Each number is 500 + 25 x the weight over the matrix's rms, rounded and kept within 0 to 999. Layers, rows and columns count from 0. Numbers have three digits each.

# layer 6 attention value, 448x448, rms 0.0234, rows 269-319, columns 320-383
525538499465531543516513500466487522479529542466454494509473461511458491517476480527512544450551484504515509541493516482511482507457561493488516482519542510505487513517527475512462481518502480
532479505547502539477472500488492486516512480490511496474539502471500531526487481505478478481508430472551489488458513482497479525435476546456486508495470550526448511538508535518552526516472495
540511449490477489498500467481495489543519525488547571483467494489510553511477509543439491527546531525465504519563501441494513451505499491488517499512501487500523527502527487478505482453500464
521482509550501491501492498481489519501482496539503501494500485460440469443512507523517498570507511495512497486518500496476494537493506472487537473475502491479502534505515459499525525473480490
493532469540477476511462513482505476536450522471471479457477520523482480534486477503468485472506539470514491474518469523508493487512540494502491535538504510505523516490518519466466523500495482
531500493503457478511527509463497495485511474507517561477451575545430513519465493482462494501482539484475484455522495517493491487512530451514494509497489539512463518498502498454513511530523494
488467494536517463507487498503535487511526510509495467508525521481520491512511517536459480488468512541508549497488524523504511477508471491535513538470456498487504502481547521501506501481465491
465450503487510478491484530522521530526484493512488481485453503531499504492535501497483482493465480500495527511489509479505500515483517527522466514488463507516512478483498511526509471437502524
480490478511499450477468502491515489496530441464470452546501525532477472478481505459444514501508523549519494531484518502487494512497514439495474500463474524475492506494461538481489512498491472
482493518550472485469477527488479491443588515482501529538521467480520471543492480504477522512513505533519476498522497516510520476517498465480520522531476473463520488475523496533491498509461517
515521499502487488514501439481471532535476508451479504440494527509540513461503475516471524483483476538513523499512470496455532523476511515495463495525490483479503487513519474505502523526546475
457492513478500481482521489475491523470509497457526516536508489570515550481496491478473505476523537495548522507525521498488490544499519493513495473454504496526481506511515465484513520497519527
528507513503539532494515511523520496491496462510536524530539523522524456482452525493464460465452517494525492527551495522487517444523533493512480516478474466492455505513509529495475477505491497
522494512475523515499479481538464480466454548491496477504469484468554499474445495504489511517471488468502554503481504512507467526540435473492506478506419510478461464485492552555491531508485491
498535518518494512490525512528497534495473529542505504534508475491480505492469498479487526567485499492520461541506520501525526508518467576482511491535486494485508497486517479532521478491512525
514530494519446456486462495508492478511520452485523449514486504486511543463462485542488503544501503516457504471508509481523535512506487432525530464465524510525532486505493500465489472517483481
507505483511455504510524476553488539491468511545472476504461516455449501513450479504500482506476506507482495506533439467485464503505485514503541495506552522516476564474506499528557500527541559
508486501485465482538509482508514528472454484517556487491470525550512485460562540503511497490513450498475498501520520505506510522503499492485502497507532460534506524480535458542508527470478548
502539511458475508493494490475519531528515457504484546491509489502534513506495520469525522519522488492501512494555460514504477484510431504505510527522512503517494480484535488479531473475489524
479517529519446513516517519509519539491532458496512467561480479524504519522498477522491482535497515461486488463510472470471463477477519431506495524488513503495506488510510497497549525486486461
508503504501556482472483483478511565490498504484493514498506531506517485564560474485514531504473476486506506519503504509522514490534526464529478490478521498531493525508508488435562484526511511
518516489495492507509517559462514465487513480527482516531498488500540492501478480532524530521532477455509522451545479483487445496507488486568520527474519451524455443498466523469496525513449538
499541497521498504496510458480515519522491551564489492436526448469510499466478506455474511448479528579533511508525493548514470521520507452524529505463477494486485521526512492491503533543536482
469461534478506488476576491473512494507525526506500537484480526508450481552507483502469524514498550502508500511515498496514477523513524488482498533506486469466520481533560459493497522483478527
485498507463491522457506485499541500494487495509512512472499473464503540473439498475506481528479513572524550574495479513513459486511508526506518551501493509489511478497481488492438516526543516
531498469472519478493468503497508478494499496461513456501506560464518524513523500507463530521496514539451495491555516544465535507447509541536534498490513524528499509496488515487478516518494500
480511527460497489495468514537545487511515495552476528447503477527493511545497483488465566511494554522452517511484513522462462413515533488463542508486509488521459528522486497487476490421508505
490456525496465510526520485510528495480524537539471487511493548541523518471514463516482531497515536448518534496490528505491489518491516508493450484488496464460512493475510460467492541455493475
535531496522460485570454512515472479550513488529502483474476513484488517520468503501490537528490530509512555505519455499499522467536533530514498431507507495506529496485479482519556495496467481
464502481565452497494503431504497499497500506513462477498488530513466478496498505485508494573511542471521508534478512538497508478437504508463481489523507507467515525545436491494491480510503573
525526524519463500426501521480503557468504527535504501484494489451475477487530448491508513529573542485490518468450498499486552522480497536533503457471484467503517448445462517502514470499492488
507527454486496523497469508556472463495506495512453521507516464454496493489487436520508518518537478464490445509538488467500514506480482496457521490498489481542459484499513490539482533482505455
480480509474513488454515479494520569534486528504501488497528512448521506495490514468509476543499529534520497528457471478508483537548530508491499495543509496493477491523508538519517504487525503
486541497520467474480482486515516477518502508502471439510520523507481478490530463455491522513501446475539484502505530493447517508506501521447518508448519526462472465479499486517481508524491508
475498522480497484503473512476517516491537542485538519495478503467502528452515469462530465512550476489574528477492533505517520507498507465482499471502533465492489507545529474515516473456475500
516504463496467492489492534539531492533516505515514466508546470449521488549515503507485513534517478458489515485554462475520481493479503487491447507527514508481496533470449506496502480530512534
486517511485458520452484498500517510489551500486558525474523475463466520568481519503498508471488519489496477507480488468524520551527531533500453559556484492504486482499485433534483469527488505
510510494486526526526499545490556517488472519489456442527475506521542518533457464525499525476535525501482490471446533512519464494547509497541521458506516537452483525537505508499504531490512442
506510575535528498517504507501487494484489508478453497498526526490491432490550498530491518500549494479508457507487521478494503544528500486486494506503483466521497506496476492468506511469479498
455496569520468500532516494493532500481517519475522512493532440548526560503504452507504468490460475507475492480508519508479505515497504531470516473557502518501526519524471550456493481498475525
546508493476507470490459540504498510503521512567481505508527503511485509500461503511525499493540493521508532551504494518450498524487540541480453472493505553510470534562467489496469480496493507
548491537480535486504475517475488493513491551553487492518504502503479511486540485450499501493533534458502525518489514524550500433473550497534479521502504482465511519478509525498506521455477474
529567513460493517488491494457494524486481555519570537492441458471460483490472480516539497535483492495493498503516485511546530507514534524516483566479472456448518534541513505489493493446491478
421525464480472519506477500506477501507511475455499521488526523473491462489525545465534470471514475520488472512505495474467474517499535502448509495482511451500554534476477518491490500530533502
529478546471484423507486517520509556519519468447499535511519476529462531491505491479531527516457490515460515497525482531519522501499507507467522508514509487482542519526526505492438501482501450
494505481501481495508476494519469528457510526485501488456487489459462469450472485495520486484533472506496496498518503512523512463506465501510516515462524456506475553487505471458480485512504545
490472463510487489538498523486494444520499495432544499481463531482499497544497491530521515518519519502483482492498511556543506522477462550508536477484470507492527501475530539502517485459503492
494550476529486453493537468481491561463516493532463502484467512518465508505493464500548501512501504481489477530488491497490517482525476483475520512452444475502505496503479435510489427503474467
539523462548547484507515508517474520508511516542487475549450462487542518543510500549487497496512493516521544521477509530495521533489549514519472533502501503508483527506499525422490529451464518
472523488523523505462463507487494509476521479507530504470483518483477540512491541510478512449499489455495500461506528541481514470498514550487502472531479485509457480475502544545496453478559482
555482511459488473526482493496514459468493478519496528525542546508544495513498537497504504524499526480507493492494505493461494478510493535502519486439499503520547491520566496473499540525475542
# layer 6 attention output (transposed), 448x448, rms 0.0291, rows 269-319, columns 320-383
523457498513483449549462511495551497510473482500515494540542524520521508508528534510500458520490517514526463467533488486473500502516496479499505529508463480515486520488482531490507557468484512
520485480444482459481482487494498503489506514515517522548514490517510479491523516475486475512518534500529508494530480489472520471544536485526502468467518512479524519479488491513478465492499400
473456528475498467486498579519485510495494494505466520508486486506543461498553502492483521465482477489525483514465530511529504510476497544495464540511528518517520456475456472528466463502462511
489503535484487515509525501502527478500490494468477454556515459542533512513506545479487481507514528491465454479521509497509531478527515509549502496488502517520543495521481558545495498515498497
493521538474470499526547485520535478474492486523495516493540455507478486488502502487517481489532496501494510524509486502492497524527492517509517524483496523510468508527489509577498480502522502
490498541481512497511477492532528461446467479471508467505522462423475481467478516495521502519499525454456526502535466447526522477511495489463478477468496516429515494524499533516489469474455488
499492530521500556499492502499488483471500489485523505506473546493523537515515490496503483511492537487496471477536539504512493512485545521475540483499498511537509517482500491512474483480503512
516512583511523493478537503471518513489496515485500491468501508488519485520544520500534513498493516507507532513505507501496483518525479490532518429542518477485485508487488512501490486488501507
493505503527475497494491504520524558499519507522484519466493504478497574549508506469498503484474435489487520515481474498509508500533471525496509495497507511500495536488517488516448512495509490
475465519501515526539529510476459463538459452480526538475483514535512476480426513482477502531485492522522541497470483508517515515514479480495498474478517471497495497510545506527519528463477543
515481489489519503473472512476531510525459522551451525517547483471490476514515472493525512525505535505505508521466492507513520502496510517472523524497506517516541548510487475510531462489534467
530513499500484517523520499490557530540520498530483482475488472492495468524500484542500500486472482506477495497488486491487498489510494498491484526525476540470500491521494482500530507497484484
517437521548480490496424490461498460508481569466519457499462512518525515546569513494503504510485506529484513474482487475533490516523466536527521520535495500524567544504511496537499489473503486
470456474531489523503501486459548507487506458470449502537471509514515486508515467495471497483470494508534488472484545481474542483481520540492489529498527506530523514504502471482532474528506499
476502464494522497507499478437514515502522470486495525498488552503541509530506548513516470467489533525510525508450482458478522514494517498484468498459509489517526491538505502515554507502502447
487504491474538523442528461476521465504475492504473531504528514488541498467497501444549482496498489477494532507467522506485478521529489508473471478545472515516500512514481487520521508481500507
451550452508534516515518483437498480487517496480504506511491508496528460448532500488484500465492489470458510494491516504492505464500523471479489508466474492442518471515515495512480493515479440
491475480469499474437548544508485506523499498484474507519481450473465457526481493501530508541499480573475513466510439470509498445528468506512515501483513503494467490520490515470494510469513480
490500530497509501479513522503468458482457539519532496498497506515501498515519502531493438461510500521566502520499481482482527512483501488511459470508545530496486524511505484503489508534485516
537443498492551484485541506489510464492491512488520493478513509455506507473489497470514442511500498509515475512484510556534481503544478495514501467543502517487506504523489499525525499523474549
508494489522483505531536460528484498530518489504494462483520487504529490527449544494496487480524455518495513464511481525501525537486487530498506508482459518505438490447422517488509493464466483
503453526542487496477528466511519500504528541477442480487507473482472511515465506469462464462447488544526490541479553497505488516491518514490498461540485522475552500524528460546496490504525479
478500432474491468490490519488528455460524564519492477525478500515467453495532517548510513531482471529539552513480482483493461493545494504537472515500493481501490468475494526503523469505510505
494471500496489466560491533502531512513496512528528535521510462487507517515525517523499502483524484460474529476532510519527498498468480494494515438443549506516491506501493519490505491526516455
485531514497502519521513527543501490535531498510501502536545491497514465451538493543532518487497493491522490479460530432490489460537494515497489509473476482484520543496518482499541521514514486
486478512469453477533495495515472503551480489524511541448489495579461502489493489484526479488511485497516583502493471471505509489500480461446487503532448514515492489504483482499523492521468516
509553500534485452522536501493480512493507501492496533495536531490527469501519502497457470511499495493494522510500478511538538528504495480561483496451479516542523455491480487489471524496500516
529507495447490480480496540516460499520492458455539528457506477441497496467487546523512525495475489477485511476548438509481467488487493471505522511453483506519493463496475496544535457530525490
503505495480502535488524484511482530489493481495476536509518523511476470481536488472487483503512518513454507495490516469478430542491499438472485504508518494505489519509487508500488512470490536
518507504467529512519448522512512433504490469471514511457520506492527501506532501534530533460482489508502507547494526511538534515531516505505507503494521486499498446461522507549479540474491509
486535533519489513509459445501449444465486490494516485520519454506543490532514507492468501500468461495500490469490498490499437478503536502516533528483450533492462510502490504540463490504541503
456481486535501475500498513461497488507491516497515476519538538511509539527511557474509483442467538539486476495491543489448484519514505499503509526520521532500518495488510554480515435499488536
509468500507491475497493527485504472447512471500497526487510483517494508520493481507512507480540486509458505467495493515522508500481504485531487507474514488489523527470511497439503525468507520
494499516493544522512499494514536465519460527506504520497476458482525507488498540506527489490461460526511500490506478494524510484463484499484476465566499436518483524539528509483512517542509499
531495533491521555503475488541499504481492437523479519507526478525519516552520497487486529486486512465493490503511446490470484478489529494557487506509500507491518518479498497536503501501535522
486546484468478480451507492486476500490449494469516514470438559518523503497503549489501512472496504550517491507455506541467454503492498505523542514467482544460517482517536459510500492514523447
495541502537512468553525514500488511544429542521441526541509482521484492499510474507467482507513470508470520539488464477486503522478473468469498470470513535508561525496521497451535514474508523
506491490519517458517512492504515508457517487473504494495541467484485456488498508501487532494504488504516540478501465500474527482517465467496509484495477483540444572468497504461498455529452535
524497486512471506489479547493506520516493498502564517518517496528508508492447500454546514480492505477545496501550495489496510455494517486500479497506485496513474513498497480480468457480519513
532480476461518524520513463518481471484499515477478497492510526488500510515537520525491511481577541504495501477494488473554488465461492516498430519469473510459499485468505515492534527525541465
507508503487499499496492513509486468484467537509494497534503537467481519505520502477445520523478489496470489483514493454503523516486501428468495492523498480519542497464503544525513492511479510
514517488511477509534510465510509525447502476508526519521500498495501524498483496530529535519520457512516467504474485526487483546497506504457531503495507506540438471515477472497473524515559481
507485499527500494514509515485484561505496533490488501536527552491529498491496529517519557442549521508473538519498515481464464484488467464502486464500499543500520454468485483486512456528520562
543542521529528523504511496481490504514489523532525457530521515528492529517506482505498512509500479524509492478469527500531515500558483531524489501471497520485488486546503518510499504490480489
481477450536507541497461472492503454509501484518519463552471483479514484506493532519454521535529533527505512519517519477490479487502536514499459509499500441497499446520515540497532479468487545
509506517496511486523504511487510504535492523518503531509563551512486468512497482518516546499483496503495512551507501517482499517473519544515511518554487525501514456482499535519450506491490498
516500485471504523462501508545473521470519510534508494541506473519518502491522452507549516481538485486545515485505489475506507488529544476444499513510502502459486452518517476508461526539482503
535505537492481496477482534504462494479488522510545512502506512489501504448499537508505514521484475519502525512487519497516485504480526477534481510490481509506468470520508535517487485497518510
506499507470490547484507454504513516502489452475476513463522497568462537435493520464510522524499493505457497512480494479517504494536506513474518536544503502505472444470511495498518508522521503
489514536521483531495530543497489503531469506481540519517529474503530495474490490500518510532487494547537566485451514464518509554517479495499523527522486492491521496519491483482494504500469490
469522500515502552491506482492497520502559497462530518517462500481455523492499532510480484450497509497501498478484522470505504500482484503513472516537490503510492482499499470479520466479532474
# layer 6 attention query, 448x448, rms 0.0234, rows 320-375, columns 320-383
504463441519525486505496484476500476511486519501518498519518508494460524488499483473470496498473491527503501502509513486538519487486507479528554469526488505500505495527482528501510494474506499
449443475501518483472526477483526488482500496472455468499466506514478469506554536512547528499483465516477476491472517454463434522487509509530489516507523491474484522516549476534474486481436506
509458441485497455487504540482501503513514511529503512481526488490532517518522520484516508462474501480515490483507524512469531494567526481496468479549511529538533524506497493489492476475486499
500541493489453495508468484473497484513523520468528484467520527527453515513506510463531470505509503471510515495533532473466517531466524484502502502487513557504526503480509471482504485481495467
502498505511481493495514489512459501524480492493487485465494509509494530509526498505500525473488520493495477464499506470494487536513519529469480512477505483514506462484453508493539476532536448
489522509479481504503478500474506473552524504532513450482550484509528496501518512470499518474482519462516512523498528486487557483487488522501484510495502495489516532489505507514533490543506487
510520528529479502544543466505491529519486510482472475501518497509506484480536515523541493474489507541477503506510508453511483485471510524505469531493471505516493504531471480531513501523486449
512472468485438506484480479503525471504471450520479481529479470490484475498495484520497517478489527481488499509486460513562509506481514472482498507526522495509538522480496525494526503533461497
472485496479517485480532511517514532497476479498489546523525488492466509502490492503495514559538488466502493509497465512483474477498508470495512495485476535509511477505499493462523501471523504
470495511542502498452487514493534485435496529504507470486515510492529472469529496488525492496523477523499503534515508501546486461507491509494505545490443565496502456534532489544525507481488509
507524577455499491532476534525507477482508441497462505496550486534488500540468495482502545482468503522505502519493500483502483537504497524518503524533489508496506539517538488551499529519502485
506525502462523495502524483481534514505518511511479457526533479477473435517526471487534499539507513481529481517532510511478497459483490500487443525493502523461513527501511521484493499506530491
535523441502499510523525494488475494501517503524535517503512488502527496522497507528505506475501509559476525520456494547494507509520521501498472506510479527502522495494498495496500499472483495
508480458503484534525481511545480550523524535497488496457460528505502523458509514489504520481510516510516513466517498494507502508493471494500548541529481439520514509469502492460487506509516525
512522533519536511461484519493519562510525530440502517478517518500511532493445471486507507482508540509495539490533511496465495506478477517476514515499517494515527544475485506481464504483485472
493557531495452482476481521526502483469477493508484464514513505519447504478549538504473451485506491469528508493526476490477519484482515523503470477497458474496521498536533512548480538502487492
526521458513530550519507472486511490480502479502533466479491502521501489494510484498492512528477546497490470500519513500510516509547499526502549510483519484523550486489515469492550534510542493
524513486512520487496538507515479512487517517542503502479528467523498492504471505498480504463537505502492483513473480458460459524486531448541492473504474460477527482464489524490501522509482476
534513516498482476530508519486487505474495539492476500509515499487527511508525489469488506511516515478492487532524504516511534480481495469488499491493458479492541504479462496481511512525471542
502513470521488491514524491494485518478491502493503530518504503497478507505475505512496523519521493493515494519519468505509483476517479524480519489476499464481510499507526526488467513488507481
498524525490504513523493534486443480478515511494477566500496507499516519505519514507513502533521525458508518486488477525475480517517485520523468477469503502497508492517417466491504456507498495
493521483496481523518531503519494525491534491477506468480490503515439468509485505494533477511533495496514509513525511508529488517501514478519505516468491475499465505486505499503492489498489480
506502482486482453502450511480480500524482517526494449480492484500516496536500464517485528553467428520479501490425487504511517483501476505522469523484524523497488541562509503471508538565516490
470476509493491505490470517521496486489482531500513447520497499504507482472508478476526446486482491503525517525477479532482474501488535525461516488503481546493474539507523501512485499532507529
488510485490528509476505531527467504514528508503503504494500529547512513525561490453510479518517480490456488499465541526511453488541490510496503496456519506491539529493488483483490516498484528
536497490480531497507479509485527491503469520508506493500560529480491519490500517529480504522506501486472514492493483492464458473490527531473501491539499483477504471525481514513551510495478524
492523523484512487504491540535487519493492490486502486533465506493515498484477454487482516504491496509543467503494469471503502464446478494487520489510444451507436532522442482520509506490523492
500498465494501544456472531501497535468540442463476493513506476516497514531496496486459478483474517514488486480501526525489491497513538511486539444507545460465473486489501505520530531488507529
496512504484493537506494475506501494454473523556525473521523478497490477510506506504502482496507490500485490546510463476498496505509508484491514479533537501511500479535520536505486491540539521
560485529540500459487477514509508519481482528486501494528457493496463466503527490488512538453513490528462501512496543524539481521511509520512507500530529494517554477500492490516497506522479476
489478467453521489494490497533484480499545476539529510540476449505513509487468514499532467483569514486512530544482469487548521489529523501504476512510525500519512455482517505483494508510530493
498529480513494499521511502510511529472551477513533506508540501502478523501527524487503472498502487505521479506499499506544488526537487524538512487460507467533553476481510510486500486480506501
494555506498497495516515496503470468482500504501495495503494506491472507497490494502488509490504502466467518512498496506519499500506510512529511491441526504473483492486482495541501507492504520
469502553480460496507487494542488510450507434488517495510490479536474459481509515487506458522502490507489469541470524509504487502509513496541499499458476495533460512529533498536546478466509491
516505456476520467520534485500492484532517523488505530493455471478476522477492523551476510474496532507501476477522448498475470511516483507506497492449481475480493496520451497481501460523486495
470502510505517497459509455490502512505541459486458510492521495453501489490503526512534485505504518492490484517506517487482468468482455514510452477502529540476510492463455494498486512489494519
492515533497469492499475506525510482484486496495529473504494489499499494451501497501520487517549486492513476533456475535535537489452474491497535488501535536534464495544492487497486484492488489
515491497521537480534508538517553507524505486528546501525475516495494514527457507505484491491492524521492493483513524489491548514496505487506516534494514470524464482517502519525495510541533483
489545480491449493509512470498499506489516492514499534488501498521498529508508491515522506465507497476555481519523517515462496491478535502493532492524512505450555500507468475503494471532523488
474503493457498498476531510491485492511525492502448516498466486535488508506493497465476450511521473487526487478504457500507487504484504484481500528515476529501471487493504482488484511528498466
476513562515508496488485492452507459458471489502510485541507460454527519498493486511498493475510517474520500478489514479503523482498524507514501463490547499490488471499481509510533465522524503
501490468527493506440509489545493553478488507491470519485478486504514491554533524510486515450513464466496543518513502517465517530469479519497516467493527486548507486488523503452542441514487524
475528458530485471479482518455494529513533506520486504466518491547490493508504476494509511473551512473499488525492518505517538542529495573494545503483543479561532464451498501475525479476496518
496496528491487494509497468500475522500495500486528486493491495539539497505493500492476510467517472492479463549494509484461479513475498511526537484535484521477491470514507508499538452463487491
485534485480502473481480485491495486509503500488458491485480482486464519450505484489522519512491489488493506533476471531498497463476533506511515513505513476492439474501462474491490485478532488
478492535491501510506508493527490428498511491480491481515492478493495487517523474552545507527467494567501476522530555465482496494512464493507479484500531505510474476527513465503517546457514511
496484512493530498458478485500487471492525441499505499442467426505508473492485498456519494529509475500515516522507486451479527440527506499496484526498483466425499496481528493493535517491461548
522545504514488475544485501502490466519448501525524464508514516500477518519464495494522516503526472495463498505470494510481498498504509496508502496461546496460485499523512498490477498489518467
503470462516501504505475515507539492489486516480513488505550514487480527507492492498497519490537513515490511501444507514511538492504491495537491516483528515536498526487507508496505518518479480
479504524533454526477482510483474464534463533472492483514517515553541471483483491530521494512497499536492512455506473492467482507514513499452495469498474474468491475555506485481452499489509488
541517442528500490487532479480499548469486498570494484514489475512500467476500525540507490525525474484510518506486482496528470514515477476500473512521468498497492482504480497489479517520415479
517526543463481459499485525525484574510530472523500479423492545520486479481453507474507438506491468446487487520510484512528450504474452483531516521487435514524480533551463501451509542530503517
502539510518502527533500479508545473487479511515527480477503489498495433512483482492458461534495518475508505530509478468471485472505509498503498514485440513483530512498492553528495503520489488
549489538496517512526521479483485508523479486490480477516464503508479502497490478517478495548480509502460476458506486489564470509504502505496496516484510507510502478473482525451501525492491507
512510528488495510497495509494511520496504540494522500507501496505487456482529509476495481513435454502492534510521465481470502506495495517511478512484496501476477511470508502533518508470495489
521493489512463489553506521526503492497465491479463529538530505523518497526464467495487485485469514491469516503528418497468476469514451522524542467491471520477516491504476526476511484492522506
# layer 6 attention key, 448x448, rms 0.0234, rows 320-375, columns 320-383
515531494486501521502485453466528527512452501488503530490499487508466511516452509448469501536460537504549522459562498489517487517498521502496555513492494466452483469522523476493511519481482480
513512504528502476488505504516525550460517507508459501475518458471506471544527477484477547498480478514517515528484479482480503517460513494504509519495489487484482483526526511488498489504504507
503500485540503480496480471513566525447506499518522474497498483495512510488526483471500488490480491438514497544501494518485520498501438489513520510508483466528531525521508512515522496505541468
500495507531464455516497500470509513508503530500495500519560488512516511465497490490503479478481546515492522489513506502469526503491512488515519541487490537474521539476474441459497531490502479
524496499528515510502488507478504500526502514477513460474522511505472502525488503493514525451491501491530494461530501497470487504468489523477520501487478517500560490486509524504554503524512476
524517475517492534474480496506486512541477502510490489514559512476518466512511486488539530505508505498491497506503490495486561502523460496486504475476506500512516494524500513497496521539542517
531501544514501474489517510491516517526516510469507462493495498469521498477536493469477506467452501542445494513496503471512487496480493518521496567503465518507521491488496484531503494500493473
506515488476467505539448482485502509536547467487473475467481462510490504507434506512503520510500541515463499495512482495530458508502524515528542499509551472502519520496504487507506507500485479
463527515506490488540506485503501532465507440498480562520533535511503496547470512484445482522515496509551539501516451489483507465495503481526478484485444505495497505541476513491501512499445525
496494506543495479506494508517479474468492546487525507524535480514477441469528534539456474482519498515481533504486503515515531472506498538526499517433501527515499480490537495514488513501528481
544525516490542505499527510496485501469522453484492499525536485481507513463486500487482568449492499466513503508490496482534493471515500498509489521454502484547519489493479510490524523537493487
521515509508497483507515459515493520479493501518508459509505476467488478502507491507497501533485513512517498488520454512504501509469490487523469524526490463463505494503503532451472499513498485
523479484526457524542506510506483457521498518501512548525521503556552508555527523505485495499507478526505472476503530540501509509534511476518502509521528522546563502471472457444472525518486492
498485487506482483510482526542499532479498531469462492512468528483510504480525505493491485528471490495520516449527484516490512481509485515463513506537514489488508498502514526439472519512499513
475482535533500480507480506533512517546505512499483514468499514495498515519486512468513519480529529540505507505510519530483536483487445504432519484503491518496496546510475496473511487495478491
501529506500475495478510467511498460502494514486480476496500502502493502466513516496513512488515535499514504476507501501486494438462487544478496518505480487488481471508487532517513532517563515
523520436535493502516511483478507479470508473477473483497509524493524478491486516518490506512480491514485521487468486468508509513549497477450508496494496470523498487514542467489535505494504475
568503486468496482477483569461468542508516522559485517483502464471523512479516513494443482499506514481526494524493531470483504476498507507516440498499461440482515496494474489492515525510484480
517468489498459466489486495490509474484465533512474501488468495486522485511511521514533478496482491493490507507467509481517523492498500469466492528495465548446521470495522504544500496536481485
481512506489508477506527520466504486489489471538514512466511487494492506490508525502495511499512517472494507522502520514522490498494501552494473529492480463503501515482482499478529476504513524
482522530488514513535495503542492461452446534492505527498496511491503516519478475491481505517479512469510509506504524514495524523514507502526504502461541519450460520512462493502495470500542530
499529491516489515500501503502495535500511475500489529500511482506497495488503490507524508541525498525508492454505528479500514495510545507498478494521533467477506475513498512474476497505488512
506506496519523472477491498493494479478471489475510476482504503465470476485481508504471517503514457536505495505429497539506502483522487507511486495479498490474519507535488503474480515530491485
471473479508518542511492547530542503504488485512507490466455533514526481477498477498517494464518517504482494527504492523478485526486546519499499513505486523528482542525476483504499483487493527
521512499464520479548490456528481515517550527520510527516481485503499498482530481461505466508518508559461505499484563498510468490537526470433513472503512521490518523462511466486520493504538510
480449511488507538507481475500497512480489521549482469502503494508472517522499491509511512477474458479485476491505438481472517488512529534517494495512476500465484469503508538476514539479464564
496491498474527504480491498507483513543523427496503527535477516506499534491451501506500494514509494472525532503524498508489442476527504484481484472506485504534514490487516510520505498488509492
503478510492456510485495487513531525477509483424485492516487506480505523513509504500474468523431530532458442466525496503518426477549484498486480511514474470431477462488509533516499510507478504
482504533504497495531499470520448545498469528514520514527496525520472515516488537521535487500533469522480482517481553538499475529473502561479551503564547509464488483540481512482488513510513471
553465529513493483516496494513484489503497511506526464479453488455488480434505545516531499482490540525483516519516501515517468489473504472488503501529515493531580490467467510497503519507499484
478555526451488488490505491524465490486507439526494534520563515515472477519516526491493501525550478453539535518506477505510529511500493507524538523469517527509484498552469467494504528509515482
490505500488532488500513518514493500451500444484505542518538477479488546480496482495524506491491506485505518514500468505521487479499473519530511503467482498502490469475498493466538482484529528
515505493475504464514487495517494450504481516505494490502520490513492493480517485516506502475488522481475490478509499491546517473495539486493515479460485510459485503521484502535506514505479473
451520489449502510485525500478472488518521459489513536503510471491490496487469498507498517513541474498528476492452496514513484518500512522523516526498527480500497489499533498520475493519484464
494512480473503508499491483483499522500527520488493484436493511505503528535489508525515481476485512518522485494499448490547462485526490494528529480426506500447507493534481532512476491520517514
515512543521504470517510504460520517499498482503473506475508491469527495490489501486509485500529490515515468549528478547522489473481503540489500473482490536476507494515480503463488502494533505
522504552543496515424481473485460476467479469504500493490472469515501500501475465499531512482491472477492506529451503537502485476474486516483475486492529549509502493491527486495535477487520481
542447442501525465517519469515494548496476462509563441490487469505488509471477523507487483493506547500479512473502495515460476507537539501540507494469512478507508468483514524504522525513489532
482479482513474520430501504508557517473484538471530516466498545494499494499518489488492473480499490505520477496534525540512466487494539504510526480495520508508521490519449479506476470483499484
503500490489489456505499502502495538529521457507447545480515498535490493488504488458478455483505464484538526478545473520478528475480518467492505495467492512546499466515530497506483519483499492
443518501558495509481508476484488484464499497514559554525467550486509526514544477512512474527488507498460473472495526514523482483510519526494503509488530503488542479507482453492508502478481477
486510464475532504488512486496547505470507494478483498516506470476491508486495490511508533515481502511512503510500479470447490492498501507485522520489515523491512514517497493454469483490474515
484484499504505504456475522475466527519525514516473528444528481554517462519523503499544526510517516480492524519507481460516490495515486533504469542523516501530489493500491494506505515517477497
493515515526496482481481527485476503506523486477482500500522506499520532504508517479465518506491473500489538513500488484485481480506487474519500478550479441496510487484445483505566469481530550
468518440502516509502497506509556502475494529480470469509524522531484486458472506537516505488492491485533490504487468544498500511494498505500503480474580495547544441471509476494459505485536482
495531507501484507520481544509452501460487465517505472485517506572514519481476491531485530540480483471489487522499485481495541477532481486523515449499517490498470509532509535518536507503521474
472475525470547475459500523528488470537504475464498479483479510496480536519498463483482511542523476489554451460519506479493532463493502519501502500490514481541444512465496500515524543497475490
509473492513500504473464512517502486495498497470501507511518509533525492491499506446538506513506486542552490501505469523475469498540534513487504499482506510486541489507518502503491473494498498
490498478504511477483485563523507486522521483494490505529510460499510510500474513496523511479506508487515501469508490496494508502479511498506512467515519520506490510493505440507524504526495465
496498457458517535506525516477488469524463496494540488496504485511503454488490482493552524508469491519463502501507500531492535516520501495461493492491464461495458476527520541539506464488472462
463503488511471448463526513517492511490457520548488516539492520474483476493584522542448488483481503491456483492526512463487464502506469480511487504514509492489478507485469507489499471546479486
507512548498493502518464496540507530514513448523521523524512504489487538484490504491479501512521502485538525484467496516525429517497496503523481512476455483499508502483457506486474562520468526
506515444525512490525477477469488462513470503536489469484498512494464504536513504515473488545489481517476487514477472488509506503476549521546476563500474485514499483465534518470496485456507499
513480536550541535537518495511509522512491486516512496512483495486515492505537495490480494488463512441490474436512520459542513528503520535473485449495478474520516473465473488517458508516478504
483510503484509535491494503485475457500502517439545485525464520469508513477498493534551497483530502540482480473555475528481484519505513459494503563499514494529476416511481546517483490453535485
532503445479510508505545495475495494493486494478520493511548505453489516529477528536505529497498511467460520491523456486494488460534462538507473500453462480511506461503502515501530480458543543